python train.py --head_dim=32 --d_mlp=640 --activation="geglu" --norm="rmsnorm" --norm_place="peri" --qk_norm=false --init_std_qkv=0.0693 --init_std_o=0.0274 --grad_clip=1.0 --dataset="wikipedia_en"
Each number is 128 + 32 x the weight over its row's rms, rounded and kept within 0 to 255. Layers, rows and columns count from 0. The size above them is the row's rms in percent of the matrix's.

# layer 4 MLP gate, 640x160, rms 0.263, rows 77-90, columns 0-79
size [112 101 101 101 104  94  97  96  94  91 101 101  93 103]
[[129  87 101 127 112  64 185 122 122 187  89  74 189 168 108 117 136  94 155 117 126 189 129  71  89  62  76 166  93 146 109  80 150  54  85  65 102 106 144 155 111 160 118 147 179  87 123 136 171 145 118 112 119 116 195 149  85 139 120 125 109 135 160 127 134 158  67 132 186  92 160  80  70 172 127  76  98 135 136  82]
 [158 190 120 131 146  71  85 152 138 124 147 121 117 153 163 187  27 123 116  96  96 135 148 143 137 114  91 135  68 107 105 140 111 128 132 142 108 129 177 131 171 136  96 123 109 137 135 128 138  95 148  94 153  95 116 161 122  76 127 146 124 152 174  93 127  49 119  93 115 100 152 139  96 131 107  67 200  99  92  96]
 [158 161 132 118 181 156 164 145 123 182 165 122 113 135  67 146 111 141 113 151 167 226  99 165  70 131  84  85 110 132 158 134 121  89 112 126 136 135 168 166  73 135  81 188 124 127 156 149 155 134 139  94 105 102 169 128 139 100 131  89 100 156 162 125 118 176  81 115 108 191 106 109 126 142 132 100 132 129 156 153]
 [135 134 167 186 112 109  88 100 159  87 233 121 159 141 140 123 176 160  98  98 143 158 147  67 155 139 107 129 104 138 133 128 125 105 193 194 188 168 122 178 108 117 129 148 112 129 179 122  75  91 127 129 108  69 177 120 132 165 123 145 101 167 182 177 132 117 105  99 144  77 107 130  78 154 147  84 145 120 108 132]
 [ 84 100  64 103 110  98 141 144 137  84 121 160 108  97 104 144  84 129 120 142 114 154 191 117 203 142  80 131 111 123 121 163  76 146 206 141 124 173  84 181  50 144 123 168 131 110  92 145 169 144  61 128 186 172 144 195 135 146 110 173 159 143 114  67 136 125 176 193 161 153 114 126 110 110 112 126 120 149 111 156]
 [160 103  80 134 152 112 169 148 139 112 123 169 212 167  97 167  96 151 120 161 134 156 133 116 121 132 162 118 135 130 110 114 175 123 187 119 144 161  60 110 152 136 131 162 161  46 131  49 138 121 114 125 146 132 137 121  90 177  83 166 126 104 129 140 182 130 142 121 105 126 129 125 131 141 147 114 131 110 119 147]
 [ 96 131 135 117 166 126 123 106  96 162 163  71  58 157  98  93 128 120 153 151 139 154 128 104 103 145  52 110 126 155 103 104  65 163 142 143 133  79 137 161 117 168  91 133  92 133 128 124 160 101 168 138 162 131 157 191  21 151 164 146 145 168 180 134 105 129 158 174 112 101 113 197 149 104 155 117 119 163 100  88]
 [180 106 131 114 138  99 124  77 141 128 139 145 156 115  72  88 153 227  90 170 163 112 148 158 169 124 146  98 115 137  81 138 125 154 156 140 109  83 104  85 183 120 137 120 102  99 125 131 126 166 138 130 116 119 140  71  85 163  79 154 167 109 139 166 192 116 178 103 144 172  98 164 146  86 149 105  56 136 123 128]
 [169 158 138 123 149 121  73  92 122 118 161 132 111 157 125 109  98  54 113 125  91 133 168 129 170 186 133 115 136 113 140 157 128 141 123  53 161 113 124 140  99 135 100 131  81 124 163 157 131 102  78 175  99  81 102 215  89 121 111 136  97 124 169 157 189 107 129 103 127  97 112 122 129 112 106 152 117  60 146 168]
 [123  81 163 171 117  57  53 141 154 184 131 115 133 136 139 102 102 118 148 145 114  84 107 127 139 128 203 141  32 176 127 119 163  81 160 138 182  94 140 138 152 115 148 143 101 147  99  69 121 149 159  90 134 156 107 107 150 130 141 147 110  52 128 108 156 135 130 139 175 108 117 144  59 134 147 167 152 123 161 127]
 [156 104 166 127  68 153  98 140 108 154  77 109 102 132 134  62 110 110 194 117 128 168 151  91  85 106 124 153 124 147  83 107 136 167  66 141 110 158 177  83  74 170 117  76 131 127 188 108 144 133 144 183 119 136 138 115 111 125 153 136 139 122 127 120  95  97 135 101 160 132 166 117 160 102 150 120 146 131 142 105]
 [116 100 103 160 183 163 115 151 155 145 149 109 141 112 115 139  99 167 116 154 120 123 145 176  98 165  84 164 207 132 147 129 159 105 121 125  97 120 169 174 112 138  94 136 151  76 111 159 160  93 113  59 144 131 135 129 111 147  84 127 113  93 107  88 199 109 116 128 124 101  96 110 135 135 104 121 106  77 171  52]
 [153 143 133 120 188 160 159  77 113 180 156 158 180  91 113 116 100 123 190 134 205  63  99 104 104 139 147 156 141 145 120  97  92 114 117 125 111 126 156 170 126 131 125  97 180 126 143 123 105 155 130  92 120  99 107 118  90 126 129 115  97 153 167 146 156 137 118 164 184 167 171 157 132 157 172 194  94  68 172 135]
 [155 126 117 169  78  97  91 117  40 154 122 129 158  90 102 140 170 107 125  97 121 133 139 128 111  92 128  71 118 118 104 113  91 105 110 141 139 107 132 145 150 157 105  89  84 103 105 126 171 145 162 175 106 189 126 132 108  94 132 112 114 141 117  65 152 197 151 148 172 199  94 133 114 145  75 114 102 116 143  91]]
# layer 4 MLP up, 640x160, rms 0.285, rows 77-89, columns 0-79
size [106  93 110  91 102  96  96  92  86  99 105 101  92]
[[128 147  83 122 115 116 104 149 126 186 119 139 199  97 144 143 102  66 156 116 184 122 165 153 115 137 108 126 115 132 101 134 111 146 151 186 151 100 139  63 119 158 130 113 130 148 100 155 129 116 169 114 122 181  91 133 155 176 199 136  72 132 114 137 127 117 110 121 142 184 156 168 106 169 146 121 185  80 164 106]
 [116 126 102 133 146 103  94 132 110 164 222  68 104 171 147 161  77  96  95 106 160 116  68 140 171 125  93 166  89 121  99  79  91 140 158 160 110 164 176 134 137 140 120  94 124 134 184 136 133 133 148 121  90 102  88 113 136 137 112 152 143 174 170 142 146 135 155  93 185 114 138 150 138 128  46 113 161 155 167 106]
 [114  99 119 141 160  68  96  75 142  73  73 122 129 142 155 142 204 104 101  89 106  74  92  96 167 109  69 121  87 120 159 100 169 134  92 141 126 116  93 147  83 107 154 189 134 132 159 112 156  79 127 160 133 172  93 154  90 172 118 105 178 159 128 170  54 140 118 137  68 142 159 127  87 165 101 124 151  74 142 170]
 [122 106 130 154 120  81 163 116 118 133 142 171 151 149 134  82 124 117  84 121 126 152 113 162 170 136 157 152  75 166 115 169 140 118 131 206 125 109  95 145 136 164 171 150 156 164 182 187  60 123 129 134 158 124 110  87  95 118 180 142  73 158 169 130 135 169  87 128 128 149 102  56  89 112 129  54 173 181 108 108]
 [110  88 121 112 198 124 120 135 111 129  86 130 157  50  53 116 130 101 154 131 205 126 114 138 101 136 137 116 106  94 120 120  55 142 145 120 183  71 103  78 154  72 119 173  74 112 121 120  86  67  58  95 130  83 176 121  79 166 128 185 135  70 133 141 149 127 120 138 113 125 156 124 142 122  94 129  75  99 141 139]
 [194 143  81 154 175  42 114  83 154 149 132 133 110  84 107 162 120  55 110 181 101 186 163 135 117 143  76 149 121 115  89 129 167 103 200 124 114 132  97 104 163  94 119 137 183  43 154 104 128  92 116 138 165 107  99 129 146 173 102 139 167 120  93 133 147  88 173 124 103 104 105 134 138 105 198  94 108  95 121 161]
 [107 107  97  84  83 161  42 121 175 155 105 134  80  98 110 141  91 107 134 128 142 116 109 139 109 123 128 120 127 143 119  74 146 134 128 122 111 129  95 148 149 135 100 155 117 112  62 157 111  52 137 159 156 171 106  99  65 131 159  46 153 171 120 111 128 131  74 178 120 132 155 138 125  92 143  96 158  82 156 151]
 [153 136 116  99 202 173 114 130  97  64 114  88 132  81 123 127 174 149 132 134 159 117  51 176 125  67 142 135 167 160 157 130 131 136  99 121  83  99 137 142 133 136 106 115 115  72 112 137 145 109 120 127 109 117 123 149  90  86  92 162 182 116  93 122  85 161  99 135 156 156 113 154 140 141  97 142  90 121  72  71]
 [161 121 142  82 127 124 138 127 155 123 102 118 144 115 153 114 148 191 124 171 211 176 131 132  92 138 164 127 186 147 124 131 107 140 107 170 115 109 141 123 182 119 159  84 161 129 133 156 138 137 120 105 147 176 142 113 133 156 165 155 109  76  91  90  67 129 118  93 124 129 200 146 117 171 130  78 141 151  51 158]
 [127 133  73  74 128 145 151 180 108 161 136  76 119 130 171 202 174 129 148  84 113 107 160 188 124 128 123 155 188 141 108 110 144 126 141 109  95 114 149 128  66 112 140 157 204 138 110 157 133  99 123 126  50 139 157 164 180 122 157 104 125 163  82 151 137 153 129  93  90 147 163  94  78 160 104 109 117 178 152  85]
 [157 132 149 136 152 132 172 129 135 185  98 109 161 146  99  97 139 118 105 144 124 102 134 161 113 157 106 178  92 141 133 152 144 132 123 116 154 122 133 161 137 143 180 110 178  87 157 198 132 149 133 140  95 152 137 141 126  73 133 178 115 122 126 137 107 135 115 145 113 182 160 152 148 114 149 159 138 137 118 165]
 [ 58  85  79 171 152 143 153 189 165 116 118 166 107  73  97 119  68 104 133 137 161 138  98 128  96 167 140 116 168 105 132 119 146 101 169 124 107 131 145  83 127  78 146 125 112  93  96 137 125 100 139 129 130 124 138  96 147  80 230 185 178 124 156 180 161 104 104 151 145 177 161  88 132  97  69 170  93 194 164 106]
 [138 121 202 104 128 157 169 166 185 136 159  93 115 106  97 160 170 174 133 130 149 119 181 133 101 162 143 102 107  90 154 150 128 148 203 151 153  90  96 186 164 134 131 121 155 124 113 139 132 152 141 137 192  88 127 148 178 111 150 152 115 160 123 114 101 118  81 134 124 155 162  89 151 158 129 132 133  97 143 104]]
# layer 4 MLP down (transposed), 640x160, rms 0.534, rows 77-89, columns 0-79
size [107 100 108  95 104  94  92  99  90  99 104 103  97]
[[111 127 132 113 130 115 143 118  96 115 125 107  40 120 143 111 122 194  73 143 140 132  84 141  60 122 143  91 161 143 166 108 129 114 107  77 145 177 104 188 121 113 108 132 136 151 127 150 142  78 111 119 136 122 171  50 109  66 148 102 110 128 114 112 119 103 118  84 151 125 124 137  78 124 111 138 135  95 143 177]
 [123 127 168 163 123 106 150  96 140  93 102 129 105  90  73  75 189 114 116 150  58 178 146 113  54  96 181 103 193 158 106 128 168 145  80 110 158  86  83  98 108 112 121 132 102 131 111 111  89 119 106 135 166 112 105 103 115 178  98 111 128  85  46  81 133 142 128 132 112 152 127 115 128 147 148 175 151 148 113 190]
 [ 86 121 149 166 105 172 181 145 139 126 123 150 152  77 141 124  78 139 155 113 147 101 122 138 145 175 129 177 123 130 103 134 102 115 105 127 131  80  93 124 116 178 133 146  78 126  45  91 163 137 131 173 114 145  84 106 138 144 155 136 116  87  58 142 198 134 132 133 168 118 100 145 196 142 155 170 146  99  72  97]
 [149 105 121 113 130 238 119 121  89 144  93 128 125 106 140 170  94 140 173 175 120 107 156 230  91 103 142 147 150 107 198 131 124 156 150 102 127 104 121 109 124 150 128 147 141  85  90 141 122 125 142  69 133 133 121 115 167 106  79 155 120  82 121  98  94  97 179 108 145 160 111 151 128 133 121 168 113 148 130 145]
 [159 164 200 141  41 136 150 138 157 149 156 123 106 125 124 100 171 115  87 129 158  92 122 127 155 114  97 144 167 129  99  83  89 142 122 156 153  85  54 124 114 138 113  77 151 239 169 104  50 160 138 148 106  88  80 130 158 172 121 120 186 147 129 159  54 116 137 102  86 110 152  94 159 119  87 162 185 150 202 107]
 [ 81 146 153 110 179 116 131 125 130 140 146 121 148  94 163 139 117 120 134 189 181 179 139 255 117 134  89 128 118 189 186 109  95 155 170 182 109 145 103 160 188 144 144 193  98 135 122 138 168 144 169  52 144 132 136 118 121 113 169  85  91 111 122 176 107 112 115 101 144 136 105 165 150 116 136 147 145 136 164 128]
 [180 149 192 126 141 125 152 140 102 127 125 136 164 172 130 147 134 138 112 149 150 119 174 130 119 132 133 134 161 119 199 157 152 103 127  74 131 123 122  96 172 142 148 144 101  75 189 153 144 206 117 150 141  99 177 165 172 141  99 165 110  83 136 126 116 169 192  78 155  63 153 117 113 153 133 196  52  82 123 150]
 [126 125  95 169  55  74 118 115 170 162 155 181  92 135  86 141 116 184 115 105 136 118 173  84  98 203 118  98  92 108 155 126 117 148 182 156 175  50  91 120 111 100  87 113 122 135 161 106  87 109 112 137 127 144 132 117 140 133 154 138 113 118 127  70  96 168  67 120 127 134 173  55 145 116 104  99 104 153 187 135]
 [ 98 136 118 139  70 133 106 139 125  98  99 137  79 120 170 114 124 138 163 136 122 114 156  78 162 135  92 153  47 114 147  89 150 142 171 101 184 156 107 140 137 130  65 146 146 105 135 106 138  52 168 103 126  92 150 175 160 154 138  85 182 101 138 117 160  69 147  91 144 141 139 118 102  33 150 150 116 127  86  45]
 [156 100  58 104 121 116 140 154 146 163 168 127 138 171 178 140 117 112 140 116 170 160  92  20 142 126 147  73  67 202 120 127 146  82 137 120 156 108 147 145 106 150 121 133  87 124 102 125 116  97 167 113 129 150 121 158 128 162 156 120 127  86 161 143 100 123 134 128 120 148 135 130  84  99 139 146  71 156 145  89]
 [ 61 140 183 160  91 163  60 145 114 139 140 122 134 146 130 112 155 166 155 123 126 175 136  77 124  90 126 192 104 166 143 124 167 109 128 100 138  50 139 132 102 147 100 113  42 116  72 122 137 114 156 146  85 153 127 129 137 123 189 104 132 156 137 110 103 124 173 120 136  47 121 127 128 104  97 122 146 135 119  98]
 [110 138 137 131 148 131 119 116 123 134  95 156 115 117  51  75 129 142 157 127  96  70  74  77 154  67  77 138 111  84 123  65 120 159  92 103 118 124 133 164  88 145 130 116 117 126  96 184  61 115 114 161 168  77 159 190 119 139  80  86 133 126 182 132 111 113 123 152 119 132 124 132 123 145 125 144 121 129  97  94]
 [134 115 147  98 103 116 142 146  66 143 131 119  84 121 156 168  93  98  63 114 142 122 140  73 134 162 129  77 154 132 103 101 126 110 112 133 146 152 172 191  83 132  91 108 112 126 157  94 135 134 139  90 159 144  92 123 111 168 140 126 135 153 176 167 136 117 161 126 122  72 100  73 154 202 116 150  81 139 130 136]]